From a checkpoint of a small transformer trained on Wikipedia.
Size: 15 layers, width 128, 2 heads of 64, MLP 512 tanh GELU, vocabulary 4096, 3.62M parameters.
Architecture: learned positions, biases, tied embeddings.
Training: a variant of Adam for these matrices, 9424 steps.
Each number is 200 + 40 x the weight over its row's rms, rounded and kept within 0 to 999. Layers, rows and columns count from 0. The size before them is the row's rms in percent of the matrix's.

# layer 6 MLP up, 512x128, rms 0.118, rows 140-167, columns 0-127
114,180,259,224,184,161,190,162,235,262,209,184,205,187,160,169,196,185,150,200,243,230,146,173,282,178,227,164,175,219,217,218,156,191,249,243,206,159,135,182,245,174,235,186,203,212,157,212,188,177,195,161,260,137,167,161,232,281,162,269,173,306,150,261,174,186,223,157,217,209,236,254,212,183,219,109,242,141,261,176,191,146,206,194,161,206,223,221,182,281,287,179,227,183,174,222,188,140,182,127,242,161,214,247,155,128,225,203,181,275,193,215,171,269,279,211,188,195,223,190,254,241,186,205,161,182,148,154,140
110,220,260,230,234,161,133,174,227,154,222,241,159,198,158,137,222,137,166,198,191,258,194,145,142,191,199,190,221,166,196,196,210,301,218,210,191,245,203,221,226,133,151,246,195,216,209,247,203,227,245,278,142,217,153,185,248,109,247,137,214,255,253,232,87,176,165,190,269,209,206,217,197,168,197,200,248,181,212,182,213,224,268,228,251,140,210,187,258,169,201,238,227,148,233,195,157,240,204,266,204,162,224,204,166,198,160,162,244,144,245,192,238,174,216,265,205,213,231,208,228,166,172,163,132,159,124,250,142
100,243,254,263,199,176,175,103,235,193,247,209,166,217,206,166,242,221,194,234,203,216,221,253,218,133,156,232,227,178,204,96,144,270,233,200,188,283,169,176,267,192,249,261,225,263,144,248,199,202,322,296,188,200,208,240,185,268,154,251,215,206,140,185,256,165,187,153,168,223,174,267,181,163,223,181,183,217,233,227,204,171,146,187,246,132,198,231,148,154,232,172,230,253,182,215,152,205,184,196,210,177,214,184,183,136,208,204,257,245,178,240,167,173,227,273,220,213,209,236,208,216,207,202,157,129,190,190,187
060,187,158,206,209,151,131,266,274,224,199,239,132,200,176,223,184,154,152,171,232,241,196,181,180,203,141,217,213,243,171,130,231,230,241,196,226,260,173,229,227,169,199,213,221,210,261,192,238,240,209,276,180,195,228,235,219,189,258,111,254,216,252,185,141,190,221,223,199,182,215,196,194,202,177,206,148,187,143,221,184,191,173,144,219,152,160,145,160,259,109,222,165,129,213,184,148,270,150,252,175,220,223,197,175,312,132,235,204,275,271,146,170,210,266,167,161,130,217,191,180,239,202,207,229,158,193,221,256
071,251,213,216,257,135,235,134,172,124,227,200,159,179,187,281,269,280,182,198,181,164,238,138,223,209,255,229,161,214,188,249,210,200,160,219,211,218,144,201,172,182,189,236,266,213,157,198,255,223,148,188,239,172,148,207,187,172,103,219,135,120,113,180,153,188,177,198,199,244,153,208,215,160,174,268,206,213,194,203,264,205,192,170,240,191,213,211,273,107,187,190,185,299,162,233,214,154,246,164,201,224,243,191,191,178,238,182,188,212,204,198,177,202,132,242,243,217,224,212,145,156,165,175,291,269,201,168,187
100,216,212,217,213,203,169,201,153,212,207,222,226,205,150,142,182,177,174,154,212,171,203,225,183,256,204,184,180,245,218,182,199,228,225,186,207,253,83,217,144,155,184,156,294,250,146,230,212,221,166,223,284,146,153,194,275,183,262,234,142,224,241,206,108,211,207,198,210,227,216,240,199,210,235,210,274,160,291,206,168,143,206,213,218,175,251,165,157,212,252,125,256,172,141,205,195,156,198,224,224,187,177,196,189,181,94,162,264,229,230,225,259,168,197,238,138,183,180,143,217,237,219,192,220,224,161,165,94
090,221,220,162,217,247,215,176,153,151,268,199,198,216,142,272,191,224,183,137,164,228,163,228,212,248,173,158,182,164,193,177,151,259,219,162,180,207,267,208,258,175,244,232,227,163,215,159,269,215,170,211,233,84,143,188,271,193,192,256,224,227,141,232,153,207,161,233,230,216,112,248,236,176,224,221,200,283,158,143,188,143,197,244,129,181,232,243,220,184,239,158,238,185,211,191,193,262,193,218,160,254,296,206,164,240,170,178,162,221,244,185,228,164,234,182,236,198,178,163,191,176,151,185,235,134,243,179,107
099,226,198,230,209,109,193,193,220,182,220,214,143,241,188,233,265,211,210,180,296,225,216,283,261,110,190,139,175,160,173,132,128,215,204,205,165,259,206,197,246,198,247,160,207,235,234,207,255,234,298,248,219,251,208,136,165,155,168,104,212,233,142,172,227,173,161,143,173,209,229,266,209,188,169,171,280,274,190,182,167,204,228,198,176,159,167,209,207,249,132,170,216,209,267,163,116,228,210,195,210,203,249,209,166,209,235,196,190,211,264,203,186,172,242,195,244,184,199,170,147,243,173,203,241,253,204,237,231
072,274,168,262,209,134,229,162,283,234,294,189,220,215,146,172,225,254,189,251,215,234,182,116,247,226,229,164,162,182,196,141,173,188,174,184,192,191,171,237,199,213,161,221,266,170,187,194,206,224,220,184,208,120,219,203,259,205,222,164,212,200,172,170,168,178,182,117,159,277,196,238,153,176,252,195,153,264,223,161,129,168,181,207,198,204,154,310,196,209,207,145,208,176,300,207,189,165,260,226,213,262,234,149,115,238,196,231,218,234,182,158,173,213,190,190,231,193,204,227,109,248,188,202,175,227,258,147,212
104,229,195,216,222,189,203,161,236,172,220,155,214,226,240,226,240,198,173,160,215,236,131,241,284,149,240,174,180,199,248,155,198,181,185,189,182,193,64,156,244,198,214,178,248,133,240,165,231,199,235,227,235,163,250,241,188,213,168,197,216,244,145,199,145,195,166,128,201,217,207,239,208,202,162,159,225,350,187,179,141,237,221,200,196,219,206,245,193,207,210,187,214,203,192,231,213,179,189,263,182,181,187,161,110,143,199,260,127,234,162,198,154,112,239,149,288,231,177,180,122,212,164,199,211,155,208,143,165
096,225,184,228,177,149,203,166,193,266,204,218,156,250,235,146,200,204,118,186,208,267,182,224,235,218,252,210,190,249,204,95,160,220,170,213,104,207,187,146,201,174,234,174,187,165,274,189,206,272,231,234,284,184,125,231,266,227,211,176,201,132,265,155,221,191,171,210,221,186,207,178,170,228,301,207,150,198,232,197,199,189,226,259,218,219,208,222,172,199,244,200,219,113,191,139,212,206,190,276,226,206,224,135,163,286,188,203,225,290,229,211,167,205,244,159,182,226,169,232,214,233,203,232,187,214,97,244,165
102,209,246,255,183,215,176,269,137,234,249,172,200,186,177,160,223,233,206,228,204,120,247,124,162,273,169,161,137,260,248,195,187,190,146,198,189,197,242,243,166,260,151,168,238,230,196,132,206,192,189,189,209,167,170,215,224,270,121,167,224,161,72,190,141,196,198,233,166,246,204,240,192,149,180,188,264,159,212,223,203,200,150,192,218,227,183,163,210,149,198,139,201,166,244,246,200,180,226,247,227,212,259,216,121,207,277,201,203,171,229,125,191,233,165,207,173,283,214,245,204,215,133,220,259,123,195,185,218
076,239,230,150,158,184,201,190,241,207,194,241,202,198,184,201,201,116,151,232,222,167,184,141,203,248,143,207,228,233,212,223,201,205,143,238,258,255,275,178,172,194,188,181,196,300,164,164,206,147,212,241,165,244,117,173,284,239,185,130,237,225,170,190,151,140,167,146,179,229,203,213,209,160,237,180,205,96,267,176,264,194,179,232,229,170,212,205,250,151,252,237,232,104,177,200,191,222,236,172,258,148,197,217,164,199,168,183,209,167,188,226,133,195,202,129,213,240,243,242,219,203,124,136,256,216,204,262,154
083,263,209,198,238,160,184,188,211,213,205,240,128,129,233,223,243,216,199,194,257,208,171,203,178,160,216,241,204,138,159,201,172,241,212,158,195,265,161,172,235,248,226,209,187,228,137,227,174,174,264,221,261,124,193,279,230,223,235,232,163,246,121,173,241,208,229,181,187,226,177,228,223,150,225,228,175,220,193,224,175,149,202,207,260,226,235,155,231,143,245,117,220,264,122,252,222,155,249,123,221,158,239,194,201,145,117,148,185,213,221,254,187,249,168,205,265,207,195,228,198,168,276,129,136,175,172,152,146
106,243,222,148,204,180,218,233,254,167,227,209,202,189,196,239,223,176,132,167,213,185,140,193,206,225,190,215,201,192,220,186,132,161,124,134,219,177,147,172,226,223,264,200,210,188,185,112,176,203,228,177,302,110,160,245,222,279,202,200,232,224,122,221,181,218,170,123,184,202,242,263,204,199,180,207,296,244,194,204,200,128,154,217,223,199,216,269,191,144,274,195,253,146,176,218,189,138,181,187,288,221,211,174,201,173,145,170,171,229,185,231,211,167,246,147,237,227,233,242,162,238,160,205,205,225,221,238,86
075,156,197,165,225,248,206,280,140,248,196,149,195,167,227,182,224,141,197,228,206,108,268,207,234,244,194,265,127,187,227,254,161,190,217,224,169,132,217,202,192,233,230,155,236,212,220,199,184,174,192,223,121,274,203,215,242,193,199,190,228,216,172,174,206,180,224,232,118,231,183,209,205,214,211,155,250,163,162,235,217,217,171,223,165,277,126,189,280,191,210,143,181,188,206,261,249,214,183,239,204,154,151,245,152,143,246,309,215,168,231,200,169,256,190,172,233,241,187,242,229,198,237,169,112,102,244,188,246
116,179,263,151,226,165,243,230,220,222,196,209,298,183,171,182,206,232,218,236,211,172,213,187,176,193,150,210,117,215,164,200,123,226,165,164,198,221,193,191,223,183,245,233,211,191,197,228,144,200,314,191,189,216,155,214,180,255,195,128,169,287,146,175,177,227,185,135,158,205,220,231,202,162,203,146,248,136,264,186,232,110,130,238,263,150,213,149,166,193,237,183,223,188,193,207,217,215,211,199,301,201,249,151,150,215,175,190,277,246,263,259,118,268,233,207,168,192,164,235,194,249,216,207,163,158,235,218,235
092,206,238,295,153,248,214,143,269,176,259,214,264,257,149,216,199,170,153,212,186,180,162,139,203,165,106,134,193,126,252,184,200,244,176,168,148,205,227,234,209,175,202,146,149,243,205,182,233,180,200,215,174,236,112,176,223,225,173,235,204,207,166,206,225,171,125,155,256,203,159,227,222,187,184,138,275,265,238,248,228,228,210,190,183,188,174,237,189,189,199,106,184,175,249,174,187,218,242,161,168,208,210,176,184,244,218,197,158,240,189,250,167,256,236,223,210,204,197,181,207,167,167,229,287,247,263,84,177
079,198,229,277,159,226,199,203,215,226,207,194,233,209,215,230,199,197,164,150,161,212,217,195,157,187,156,185,179,279,289,200,220,196,183,264,152,198,185,239,173,138,213,221,216,249,219,143,255,213,121,234,215,296,218,193,177,167,156,174,233,111,212,125,193,153,130,238,218,207,173,153,148,251,220,224,196,245,209,218,221,242,220,165,163,219,175,261,133,180,151,251,204,169,284,130,171,232,176,221,149,178,227,208,195,258,241,248,188,209,169,154,249,152,170,155,192,186,232,179,165,223,163,203,338,222,241,257,223
110,225,220,223,202,245,198,250,193,182,228,161,261,235,158,217,240,247,142,216,277,165,240,133,272,122,135,190,111,155,219,198,154,157,142,165,197,190,210,269,191,239,223,178,208,249,247,190,239,210,229,163,141,206,262,183,244,202,192,248,198,173,130,179,239,174,192,180,133,242,186,240,211,246,141,214,221,165,266,230,258,218,223,222,186,258,177,167,185,186,258,140,205,185,252,174,201,155,232,162,148,179,247,159,186,132,150,173,184,191,220,175,151,246,305,283,244,231,199,167,136,226,160,224,218,210,201,175,194
077,214,189,208,215,172,187,219,167,196,256,204,205,165,280,114,189,175,201,177,245,231,231,246,225,238,238,233,212,197,229,185,185,192,207,181,214,197,225,151,161,199,279,167,202,276,117,229,237,157,229,190,183,159,50,195,208,156,226,197,223,249,241,193,251,170,205,201,193,188,153,266,171,162,248,183,193,134,224,171,72,156,187,220,258,134,206,189,233,228,189,176,292,214,202,263,175,212,237,206,136,237,181,177,229,264,213,198,272,236,280,196,187,191,167,197,170,226,176,210,257,204,213,124,161,255,224,175,184
078,236,244,248,243,173,213,205,199,168,234,187,206,171,157,211,262,246,209,178,206,175,174,178,131,198,238,204,166,190,166,224,196,189,146,172,214,222,129,197,171,160,122,158,223,166,210,161,239,241,264,157,173,173,196,214,260,169,136,219,150,176,135,205,208,187,181,180,215,206,191,271,237,224,180,252,236,157,240,215,220,190,94,204,224,224,232,131,213,125,206,193,187,271,204,250,170,203,253,207,195,177,164,127,279,185,240,226,166,179,275,316,155,173,207,240,159,156,256,216,159,173,163,208,258,138,230,165,100
126,198,248,258,267,220,237,97,228,208,274,190,111,225,205,117,237,212,167,195,193,212,224,196,280,259,221,179,184,259,166,144,187,175,317,176,195,220,164,166,188,234,244,226,200,216,220,193,153,165,179,138,228,164,244,249,174,278,145,221,218,184,174,210,166,184,180,198,224,224,161,253,213,265,177,189,142,200,218,260,151,184,219,123,265,121,222,149,169,275,215,241,201,196,162,145,161,213,127,166,207,156,169,205,171,220,192,210,184,248,238,168,252,179,224,161,161,176,213,215,189,175,201,196,233,224,247,133,190
122,194,237,241,315,173,303,196,267,197,239,187,193,193,181,174,209,233,227,197,253,232,184,252,221,224,187,126,237,203,247,161,174,253,193,230,212,209,201,203,247,260,212,204,224,178,251,266,198,134,189,127,232,307,208,170,195,254,195,251,244,167,255,203,167,183,155,112,172,205,186,249,171,218,176,170,235,203,220,231,171,147,143,230,200,170,218,200,105,234,256,173,262,170,236,162,187,186,153,210,179,167,198,187,141,138,243,171,190,292,162,178,212,217,178,154,213,170,243,180,268,172,218,172,161,157,146,191,161
068,217,182,228,197,235,191,148,234,194,173,229,105,198,119,169,225,163,211,190,212,249,174,248,178,157,175,154,223,198,244,132,152,300,275,207,185,259,198,195,276,220,222,296,210,244,192,241,167,275,267,236,294,216,209,238,192,251,267,267,185,230,254,173,177,176,135,179,246,168,239,156,163,209,184,184,230,243,192,240,209,200,229,209,224,195,227,236,175,186,204,199,171,151,170,161,171,253,162,163,253,174,199,269,205,144,143,233,168,198,212,239,279,175,297,198,157,216,179,192,152,210,174,172,206,168,180,197,177
078,227,169,208,194,215,238,199,235,232,158,225,206,142,70,250,212,223,209,199,172,191,253,124,183,142,195,170,198,238,172,279,170,177,237,199,231,192,167,220,219,217,151,227,225,102,240,185,176,279,222,215,194,219,317,220,209,197,238,227,185,175,180,182,134,190,201,223,202,238,190,153,214,248,135,211,209,250,188,219,288,186,232,195,139,235,170,169,200,192,226,196,154,152,218,133,235,227,198,145,303,182,241,257,147,154,194,219,129,127,211,221,177,263,226,248,155,261,214,204,150,205,155,200,157,191,176,184,238
085,281,218,252,205,155,194,178,161,206,233,199,182,238,232,211,228,250,160,204,158,237,143,197,250,222,143,148,249,241,173,173,210,186,261,152,212,260,216,197,214,215,240,314,192,210,190,209,190,219,190,237,187,197,262,209,127,230,119,116,176,146,246,179,129,188,185,224,198,232,213,179,196,211,224,262,165,254,198,233,190,301,216,196,211,162,216,210,139,212,178,234,273,191,201,177,212,212,162,145,116,205,236,226,169,106,153,255,201,191,207,109,213,186,235,233,301,229,188,179,168,164,168,193,212,242,158,175,144
113,165,230,249,232,179,219,245,178,231,206,197,265,226,144,132,171,165,174,148,225,225,278,260,145,236,160,231,193,194,214,204,169,175,152,165,158,217,198,268,156,223,215,240,232,240,259,201,161,190,256,205,247,332,173,159,179,236,221,212,190,161,165,194,194,164,197,156,165,197,219,201,199,199,145,205,225,114,209,266,171,124,179,245,181,203,191,157,183,234,278,159,256,168,272,158,217,109,178,217,274,171,273,193,286,204,246,161,246,200,168,218,251,222,201,212,222,194,182,166,209,241,185,219,189,246,167,231,128
# layer 6 MLP down (transposed), 512x128, rms 0.0893, rows 140-166, columns 0-127
118,162,173,158,141,240,135,248,264,234,205,175,205,170,121,257,162,179,154,177,258,169,232,136,266,201,192,214,200,227,259,205,211,180,183,197,131,184,224,217,140,117,195,227,244,203,189,264,193,219,126,199,188,205,205,179,235,220,124,184,222,256,218,269,162,213,170,184,198,255,204,174,165,189,190,199,229,106,252,170,175,186,202,190,216,199,181,159,180,237,154,276,236,180,187,217,193,129,262,205,253,220,233,158,175,236,87,213,241,203,117,194,139,180,242,261,252,169,223,237,196,293,250,206,174,222,213,188,223
116,233,137,137,169,229,161,205,169,233,186,205,219,262,202,257,224,217,147,212,197,206,167,221,203,131,196,200,233,238,160,235,285,133,194,162,194,200,110,204,184,131,243,132,190,226,169,162,262,202,127,211,213,189,185,222,156,174,164,106,235,141,139,233,200,236,205,241,179,260,268,215,167,204,199,224,207,217,178,169,276,158,280,178,251,188,196,246,214,178,242,251,184,207,180,213,223,142,149,266,230,195,169,243,206,139,308,218,251,234,244,209,117,189,167,222,222,231,184,162,133,210,202,181,219,164,190,223,146
098,173,172,186,212,159,197,188,216,179,202,199,133,127,210,156,54,174,188,187,196,254,106,262,134,164,212,255,262,198,195,189,261,188,245,253,212,266,190,200,207,222,271,188,239,262,199,179,194,244,205,224,207,161,171,233,190,160,197,178,179,218,204,220,243,266,173,139,257,154,278,158,184,180,191,215,153,237,146,241,128,165,239,191,176,200,215,168,96,202,173,220,183,183,183,209,176,271,150,199,201,214,243,199,153,307,184,229,201,213,213,240,209,205,215,218,231,113,152,166,197,216,221,232,245,204,211,204,268
069,283,273,112,250,259,257,225,277,162,163,177,215,273,238,204,231,201,210,239,199,232,216,203,178,179,199,195,232,184,193,140,71,237,241,178,146,219,231,170,146,172,154,213,200,140,210,216,178,157,258,211,161,203,281,197,150,165,168,146,226,233,252,234,195,127,192,196,265,244,236,221,228,222,185,134,172,226,247,212,169,191,259,178,199,155,145,171,131,218,216,232,212,227,227,144,227,138,183,255,245,201,176,203,206,174,174,149,224,92,167,212,213,150,197,260,207,258,223,180,193,188,196,220,157,180,195,211,202
089,309,240,214,191,237,179,264,240,201,187,189,299,275,185,232,100,212,283,188,175,180,247,192,226,178,175,58,212,142,203,161,174,285,191,142,197,174,190,224,236,111,152,146,153,216,182,192,196,161,241,184,188,210,188,168,155,190,226,184,171,188,181,191,174,202,212,223,207,171,205,200,170,223,252,179,218,204,199,197,199,222,214,258,260,168,244,177,231,236,208,215,184,208,216,159,184,150,234,179,224,233,142,197,188,194,208,165,296,70,174,189,221,158,197,223,217,283,225,248,214,227,212,179,150,233,185,214,180
101,144,110,257,122,180,147,275,243,231,222,248,272,211,178,138,230,236,134,200,199,154,219,223,182,151,149,174,261,197,161,223,213,159,181,254,223,161,203,243,186,124,203,243,215,214,138,242,202,174,207,219,288,185,189,207,196,151,173,290,204,209,259,208,143,175,167,174,237,257,175,229,197,201,188,162,243,199,264,160,211,200,259,197,214,214,238,154,159,221,110,189,188,231,200,168,191,228,271,253,303,187,204,274,130,171,225,186,216,229,169,118,188,176,234,180,190,218,180,153,184,205,249,195,182,166,206,167,192
086,164,265,173,125,252,139,226,130,220,173,191,177,190,300,150,133,172,191,195,217,203,148,282,205,175,243,183,281,113,160,184,182,267,186,241,218,150,202,172,225,211,235,218,259,198,183,223,235,148,226,173,218,249,163,138,178,256,253,211,257,197,170,246,192,211,240,251,157,202,198,230,226,234,176,246,167,131,221,190,178,208,226,184,173,189,182,186,160,248,198,193,180,207,116,275,223,226,207,233,242,161,186,162,150,199,189,226,236,238,250,199,284,160,150,217,234,132,144,210,204,244,245,151,201,131,200,134,192
132,161,232,190,271,223,190,156,211,188,153,160,260,172,224,235,212,216,243,154,191,148,213,189,187,184,232,186,148,217,188,257,214,125,195,220,205,206,131,125,184,215,204,131,127,249,226,187,240,218,186,191,199,234,114,211,180,172,187,136,216,230,189,194,232,242,290,206,149,198,116,200,260,218,187,168,202,163,192,193,183,176,177,133,195,179,265,134,226,180,183,221,144,186,136,204,240,230,245,201,200,234,218,204,197,233,226,182,272,219,321,252,110,166,149,180,263,239,239,250,242,159,193,170,150,232,193,292,209
064,168,205,198,198,140,197,226,165,168,268,147,201,187,194,199,158,204,222,227,180,156,173,250,242,184,236,125,213,217,236,275,233,177,161,173,260,219,177,231,195,199,273,189,205,154,181,202,223,155,99,162,231,177,176,237,205,134,166,203,110,202,237,265,206,232,210,240,245,153,152,194,126,149,195,185,145,212,229,211,116,159,195,257,109,161,174,211,193,196,179,257,187,196,198,218,226,239,209,203,227,210,256,190,205,239,206,174,334,257,249,182,157,249,240,155,141,167,158,184,189,216,289,161,212,245,207,257,196
089,166,198,185,240,197,180,188,147,183,177,270,279,118,134,199,208,239,169,202,193,234,192,122,231,152,186,163,180,141,170,255,160,245,222,215,212,248,218,210,238,203,239,201,219,261,144,202,178,210,252,196,218,177,190,251,161,247,177,163,189,184,174,310,184,258,206,165,224,202,206,208,227,213,250,191,239,161,137,234,176,81,202,176,146,180,202,171,260,246,155,188,169,114,230,226,211,215,109,185,263,200,182,215,287,187,183,229,190,211,195,285,228,264,225,210,231,165,187,220,234,172,248,142,155,216,197,119,228
087,181,163,195,245,198,266,224,268,251,189,212,227,221,188,201,169,173,361,176,201,212,140,256,235,162,238,199,221,165,158,223,165,183,169,172,250,142,185,156,179,161,180,126,176,171,195,230,189,189,163,164,187,205,165,199,145,148,140,227,197,237,153,254,164,240,232,135,188,157,176,252,203,205,206,154,228,218,170,286,209,212,226,194,114,220,221,238,210,289,161,226,180,258,229,198,189,192,227,198,220,138,179,255,197,270,206,187,267,96,231,163,162,241,181,180,198,147,166,234,243,193,228,268,209,190,250,225,186
102,207,192,185,162,198,210,205,190,238,203,237,236,168,196,146,183,223,167,178,199,268,182,258,219,234,253,151,194,184,182,207,251,324,164,225,257,155,143,195,230,148,199,227,154,168,175,212,200,126,230,179,206,161,175,221,83,159,164,231,205,204,207,210,226,230,115,230,162,194,170,183,210,241,248,231,259,249,221,226,160,239,276,178,156,177,202,253,199,313,163,173,194,181,204,154,158,209,156,263,253,105,280,214,241,239,248,121,251,194,220,227,240,181,157,209,179,154,226,225,197,232,217,203,173,200,161,166,157
085,187,222,198,186,221,219,249,176,220,140,164,106,215,200,220,175,149,107,136,147,237,166,247,182,203,194,171,187,259,215,255,339,184,230,184,248,228,196,174,191,251,194,200,149,219,182,233,192,196,311,265,225,162,247,241,143,243,175,115,190,197,196,268,230,314,175,177,211,155,212,168,184,193,146,222,204,185,291,172,205,165,207,201,161,182,181,233,160,151,209,132,168,165,122,181,250,194,194,169,207,183,179,200,187,171,169,199,252,163,226,270,221,209,158,186,195,195,177,201,251,230,150,234,239,178,206,204,203
106,229,264,242,224,283,208,297,183,176,196,246,220,214,220,194,245,176,260,214,207,195,137,178,260,250,228,138,152,188,207,193,149,182,173,210,139,109,207,161,125,177,213,190,148,233,217,160,220,176,124,158,201,236,226,171,183,247,170,90,198,236,190,214,216,160,170,242,210,242,204,220,227,237,265,161,165,207,192,222,183,209,167,159,137,211,189,200,266,216,248,223,212,153,229,188,281,120,241,175,247,221,219,229,182,210,211,152,168,203,204,128,245,150,130,241,264,215,190,252,247,168,154,224,170,237,205,138,159
110,233,212,184,213,313,175,230,249,149,231,231,99,156,243,179,175,221,239,197,270,168,146,200,227,175,232,180,242,221,211,223,142,187,183,237,219,200,206,198,134,236,195,193,191,174,176,143,167,197,172,160,244,193,195,145,217,228,190,247,227,182,174,256,218,254,182,162,195,227,159,254,220,188,239,229,187,90,167,204,199,159,174,220,139,257,114,181,173,193,253,151,241,208,178,204,238,119,199,160,287,215,229,155,123,191,119,172,186,230,136,230,236,192,243,192,220,197,207,170,212,280,291,167,225,169,217,162,246
090,248,219,254,199,227,244,137,146,114,219,259,184,273,177,139,183,238,202,210,176,250,216,184,115,110,185,174,286,164,217,197,163,257,165,182,201,219,230,162,242,207,139,145,156,149,144,159,244,253,240,200,188,232,208,172,99,250,221,251,188,194,205,191,187,165,183,258,199,177,161,220,213,251,249,174,241,262,242,224,221,256,199,209,192,143,257,201,157,165,235,206,209,210,219,164,227,156,237,180,134,147,180,170,220,183,242,218,212,150,188,245,172,137,256,226,125,274,214,203,220,142,222,173,175,245,231,176,209
127,141,217,172,205,265,148,181,242,196,197,191,223,212,191,175,187,194,218,218,141,120,176,120,155,200,126,235,175,280,134,267,211,135,137,268,132,224,139,225,233,243,112,202,234,290,201,254,189,174,133,217,216,209,164,176,190,228,159,272,187,197,289,210,165,142,178,168,179,269,151,180,199,198,214,174,239,169,191,234,234,175,188,245,278,170,236,209,225,131,231,235,195,227,265,186,180,202,210,264,157,187,215,243,134,218,177,199,239,193,160,169,193,215,230,177,176,202,210,183,232,169,193,188,204,269,224,240,268
086,187,175,86,228,216,186,218,166,213,169,275,111,193,267,264,166,180,226,178,235,187,227,188,216,212,216,205,225,232,200,198,152,222,245,175,184,261,176,207,146,213,256,157,193,146,162,156,231,228,241,184,160,179,222,185,232,232,276,221,172,223,227,196,218,165,211,301,213,181,218,199,209,211,244,172,60,115,167,215,271,169,167,171,174,293,145,219,181,217,147,201,160,179,183,205,187,187,327,212,254,197,182,171,178,222,176,202,130,173,238,222,185,181,180,217,167,188,223,253,251,207,196,208,155,165,240,245,223
087,205,231,192,248,198,251,241,218,119,195,209,156,232,219,232,296,247,281,225,240,177,183,156,266,201,214,124,186,120,184,188,140,186,187,190,183,189,205,136,219,191,175,189,160,225,135,177,210,217,198,145,153,212,191,159,144,304,208,168,237,246,226,236,229,158,172,225,224,239,148,211,233,292,270,194,181,206,169,221,199,222,129,187,236,179,139,189,221,233,181,166,190,193,237,163,250,136,245,178,199,179,178,165,259,224,239,174,218,158,243,150,228,180,143,172,211,257,217,264,213,148,185,185,127,280,257,180,146
113,182,210,223,201,204,195,153,318,259,140,195,187,194,163,153,175,144,224,204,229,187,146,194,128,173,224,147,276,265,185,235,199,174,279,256,187,205,144,229,180,193,205,207,169,180,270,200,245,220,204,220,208,232,276,174,118,232,203,250,219,243,172,193,168,282,170,264,219,114,263,182,146,185,152,164,160,162,166,156,228,210,238,173,230,232,142,210,208,175,225,127,152,194,200,172,203,250,185,267,261,189,199,226,192,221,261,215,209,204,215,230,186,188,145,171,160,254,144,276,197,222,267,216,143,217,195,140,192
096,244,223,191,175,127,235,195,222,210,172,183,225,226,161,254,248,220,207,207,230,219,176,167,216,177,236,100,194,203,161,235,164,172,131,238,291,165,141,149,225,224,185,183,97,126,189,179,229,201,180,198,156,196,225,165,109,238,166,137,218,188,216,228,201,202,194,315,221,200,231,238,248,267,256,179,159,185,242,189,202,250,180,181,189,209,167,209,192,259,218,188,166,235,212,180,261,74,230,140,217,203,167,237,168,206,152,206,197,219,210,307,253,194,240,208,255,262,223,214,215,219,194,207,166,196,150,170,157
104,289,266,183,207,221,249,210,203,214,162,234,275,287,230,208,184,193,276,252,201,214,190,177,275,195,226,137,135,180,186,203,140,215,195,162,163,186,174,212,195,217,157,195,119,147,187,204,213,192,127,185,204,199,247,196,134,198,237,137,244,194,184,196,175,226,175,176,162,213,203,247,246,225,239,174,202,266,200,180,164,197,199,153,186,160,242,276,214,223,147,239,208,227,194,144,229,163,180,198,216,237,191,283,229,202,141,113,216,120,209,120,267,90,193,158,267,239,201,250,216,168,180,172,178,251,178,235,199
113,173,156,145,234,196,198,210,218,236,180,200,141,171,188,213,167,251,210,189,210,223,187,276,230,217,209,248,144,238,214,213,183,231,225,222,114,163,120,158,194,139,258,186,225,207,132,235,201,155,230,160,166,98,205,264,159,136,187,199,157,108,206,257,207,192,230,153,208,197,262,206,192,213,154,196,188,179,201,162,269,219,198,235,178,188,267,147,151,257,227,208,259,263,236,138,250,260,224,267,214,181,237,234,223,223,155,186,167,201,196,222,184,207,132,239,243,161,242,225,208,136,258,287,188,133,208,198,144
117,244,243,205,172,213,190,150,214,164,148,156,208,240,182,147,131,218,197,215,163,254,229,174,173,181,226,240,203,189,232,258,189,272,238,224,214,316,230,208,242,142,176,174,181,200,176,253,203,222,139,112,122,173,220,253,209,204,226,200,218,243,211,212,216,190,212,221,170,172,230,189,220,110,228,158,185,198,176,239,150,162,163,122,193,167,214,123,248,197,193,230,280,198,176,202,173,214,164,213,241,262,211,198,156,201,89,193,213,231,150,201,271,274,264,155,174,186,193,233,152,107,231,231,247,208,210,142,236
085,191,209,207,235,220,245,244,198,125,216,171,154,257,261,176,176,177,190,225,138,194,243,216,222,242,242,209,232,251,227,264,350,188,203,196,169,130,247,173,122,191,129,180,176,155,161,228,161,100,174,201,220,190,268,242,240,184,177,117,160,244,180,273,155,286,231,189,225,148,214,236,179,175,172,155,200,231,210,154,200,204,180,205,176,148,216,256,197,213,166,170,178,189,155,221,233,193,178,209,192,206,214,257,159,187,128,175,190,224,205,159,167,128,150,196,215,210,206,234,222,166,244,226,164,272,215,273,202
099,218,316,226,203,208,221,174,238,122,175,196,232,221,250,179,262,171,226,177,143,237,258,234,173,231,183,150,230,154,204,138,124,264,232,198,212,217,230,189,214,144,290,151,196,247,158,240,247,172,157,159,119,190,210,203,158,188,149,175,265,200,190,226,244,185,177,266,153,212,176,210,187,199,194,147,203,141,249,184,174,216,209,197,256,123,246,229,199,174,196,191,224,231,204,228,197,168,256,212,162,220,89,192,212,205,190,167,282,195,236,167,208,109,240,228,171,276,202,236,248,218,189,147,175,218,165,209,138
096,190,200,215,245,239,231,266,210,154,180,225,245,226,183,210,232,199,222,219,180,185,224,212,161,175,141,231,217,122,141,167,311,130,212,183,161,162,202,121,250,192,156,127,163,224,305,143,181,228,256,244,147,181,168,191,167,215,137,214,202,287,209,202,247,196,168,235,169,223,185,284,198,153,154,165,259,238,196,213,203,176,248,186,282,218,208,228,189,201,110,213,232,210,233,207,158,131,184,182,205,178,160,297,229,167,191,189,186,183,173,251,159,188,224,145,182,211,248,152,247,195,172,196,208,209,157,277,201